config.yaml
n_layer: 10
d_model: 64
head_dim: 32
d_mlp: 192
norm_place: "pre"
bias: "none"
parallel_block: false
extras: ["some layers without positions", "exclusive self-attention", "attention sinks", "capped logits"]
init: "uniform"
optimizer: "muon_variant"
beta1: 0.9
schedule: "wsd"
Each number is 128 + 32 x the weight over its row's rms, rounded and kept within 0 to 255. Layers, rows and columns count from 0. Numbers have three digits each. The size before them is the row's rms in percent of the matrix's.

# layer 5 attention query, 64x64, rms 0.151, rows 0-14,32-45, columns 0-63
100:174132093116075142196131103156154149078088087135163084153122131067162154123139191085118127111110130115107149133105131138206112119097122102106156030104078184136111150138115124120117102136123096
135:130121082115141122093166099134157079151104140071158163122106127119102087165210101170148150137196088133163096144112149163103121112170133167076133082127178117122172156060151090113181137122114130
105:078122163150110162117126140137098142091130126165121091124188111151173101122038135080073079081077159113115106140132136057133126104099112157160148178124106133140100102194114135126084122158172093
104:169158121099116125184149143089095147097112121162149073147156137121162136168129212119107168126045102143125137097128111113185197142116154179158141102129072111147089156185103133145117094131152092
083:123117172116116161087149135154148099168164125144110127123105136139167089113135126141119144098210165169147054155036113052070112126131113082152165117146107146147122149113184134164163152133132170
106:088129168147177146133090154139128177087157125108094100129145106122197161111102125087168051082100155118138146127138130088146124140100105088144152200118119130108153101175081098151045084160124127
099:114138149147139158135133122131128134162165090181150087092143095164157109173096170074120066051135207167093107161075114079106114108117184077168150191148127134121125135139119126108092136124136140
089:091143136168119079121146084094084154098145141161177133128112129138128101092119124144117129113108172075101135074130097116154136138103055198183152140129067127159154070189091195154110114115133100
105:072158189097141144126146154102108100048162144134088124131187090163158105138107089185076145114142097075147085101143093097123169141108141149133106168180088092167116131173129154125144117089115170
101:162172128145166088136145134108163140145151175126206154100127080080097145134097112151106149160115085115165129107150115188112146040135143183128119090167110061102138130092197142130119130115171125
105:135172169133185176113094158145161128144128140147109138111132124101155089131073083175139119122130155132113104123110037106101092112088138064167114166119107146169090149117165137145113155124059209
095:129221164110168091117117128118113122152146154086145138173090142077088144097117123167194197168105140117174143110123083141174100102127102157071109102086132145107113074124134184126088111114114112
084:093161176136162139113112104114176157140125146066088102174135128125162144096069133083176163141146086111164170130099079122105095104085135151163130116177141071109163058120142118127070121169174144
095:127123166140143113138121175138177098121134150084144117159102104114181152117085112184092159138110093109106139096154121171237132107126132206107112102093123105079065136137144124111138077135117066
083:183109131121103180107063129082131172153136109079129194157113126111124150062193174121177125156178147165122155127112109211114116102105165167116139077125131179123140147118120142100113135151115168
051:172114126115068166143130108155137111134107126142181154175151166092092175112130159085151151167132123141143115128134118151168134141063111101099132031142090198100085153139102184096115085168112143
057:133123115125125142135121103111126072203108101137149139069065138106156111110187095113108139119155101177190052188109156144107151104122133102082139086071174121168118172095120116106171155146125112
069:117135157127132096132143120136097143055127132135078115144179101161125120163056130143117089142087139087061185100146071069150095125117123194163113193194108115119157106134130105157098130095125142
068:216132145126104115178074123124134127139122128145166099177141177150065178103084153117148132120127081144148169095143152142161121139106147121127089061135138148083080081146114183127075094177159120
074:105116118107173150130193144105146107126115107159100109134096146130135072157135126156065122091163134176127078109093128104120123100113161103116140134124153138179174193073134065140202188064117121
078:105160136145178111151141145150156141108159115103079115190155123190132167112066094135191083110149135113097182073122092113136077136137100152150110171182128133084170140105126135195075105099127135
085:087108138155086169134150131141151112129143081133111123136092122182176125125127109147089118093174204089075087089119124070121094170167124156171112222144132115130118119080164136154094146097083145
086:141112158141132085104098118149118146104120156063178114083175104112134148134093143118114108112120122105079182118118114091040133107125102183119093162157100116128131050158134145143074049148163090
102:140208120133177096129077116126115106085145104136090146219169129156146121148033089138151114123136110140096145108098095144109143132104092201084125141178128140176129138148095142133084123107145158
090:176183168123104087142087153106131139162140169116169143100125183095070121083167090119120135119099165103179141106204112154125165112150118127139130158124104086159060071136118176156096135152173108
120:112139214129133125139134127200133147163118118102172116064168144117136117090138126093136110094107171142113156080147101068083139148111127148142117226132088079075112123132141144186136098145165108
144:171124106136119120154081167071123159130151182095143133122105159090098146136115168168153109162103077086201150165127134146159140086151125123081086041090136121129123097170100119141082156180154104
119:114156141087147143083136130082130099067154163134132145181156109162122109177097094135094138139100075070162109156147089091138122064105176147143112124131129078219158085135108137120192109144143137
098:162204163102102059138122156080192106141106162107115133159060131085079106132140135098129085163135102129157131137130104120153116082122127131149108044079084166089138132071134131131161111156113142
# layer 5 attention key, 32x64, rms 0.148, rows 0-13, columns 0-63
074:124079170102110069117174162145154194170126107183135101170079102159140117138096125139123089063096127115095115166113142083083159125105115103188150169082100124096146080082116104141112133166127164
093:139211113122168138157092088082097077099167166101112156129123172098137128138127152115129120171108082106202133121135085097189123148085167105104099058160094092148114110157117173148132098164140123
092:132068125116131132132164150168118176164122091183186108150142100136122095153141143161123150099160141154095090123116188133103114131196084188167135198076118176124144156134117121102140154076133062
074:084146106122126145110157127142147169143129100167095132121057097140138177145097098130113121077066103088092097159155120069110173127059123084068145136160130110108078162125124053122113165127093161
082:134080084193058154086137150111092140112107150147107150112143158127127113106132108139104161138153173075071099148154163193134178153140084147172154158118168152141195191150087129124100151125154145
098:132053128124120147129116156164136158139176113099184093101132100126139131140128140140124187088159092209070106162084164152112121131216132158132134166103123184102131152123094109129125130095124054
104:094069093135109120085098169165138171136146089160155099139099123104140124102093107167196155067134149135124121139154166146126152119183084175104170206117158183102160153149107142141131169094082114
073:116127089114126105136094123117085123125114145152126135159065171116108131109196130117156112144114097119174125142173182124209097175151060096117080095109069108134096165086094105173143069148161134
101:168161165096172170162094077097157109128157123117145098150145194108158105148096121094089115149124075126159118099120085113107135104071134065139159055150160078147157085152170152106151119164101163
100:121179189092136127122180090145154110139115110131142174157097144137147140116117116079114088099053149079134158117147088071105109086088148113113116067121105096164081104104163116148147095182131200
094:074121115153156127130124116168155141157145066089172146190134087112170102124146110157130139170123122137130153155134130116185108114098102096088077079102100140157053114085084104166109072089064123
110:108188143121129166107205101145130142171144107105093127075148114107195174141113131125104132130125106113150129092124126107105209145085141124118137120145117099120064160087143089164170059128191175
098:092163152091162085115158085171123096172123110113128119158151134128202108139161159110067146164078135109131128081122068104103089109088188159122121109142086097162085115096173098154123093117155184
114:124153167079146157142210099138153092173142094144131130113132146157113098106091155051069119141057157097127133135107095090142111132109166163101114116071064110164132136145114111149162068169143130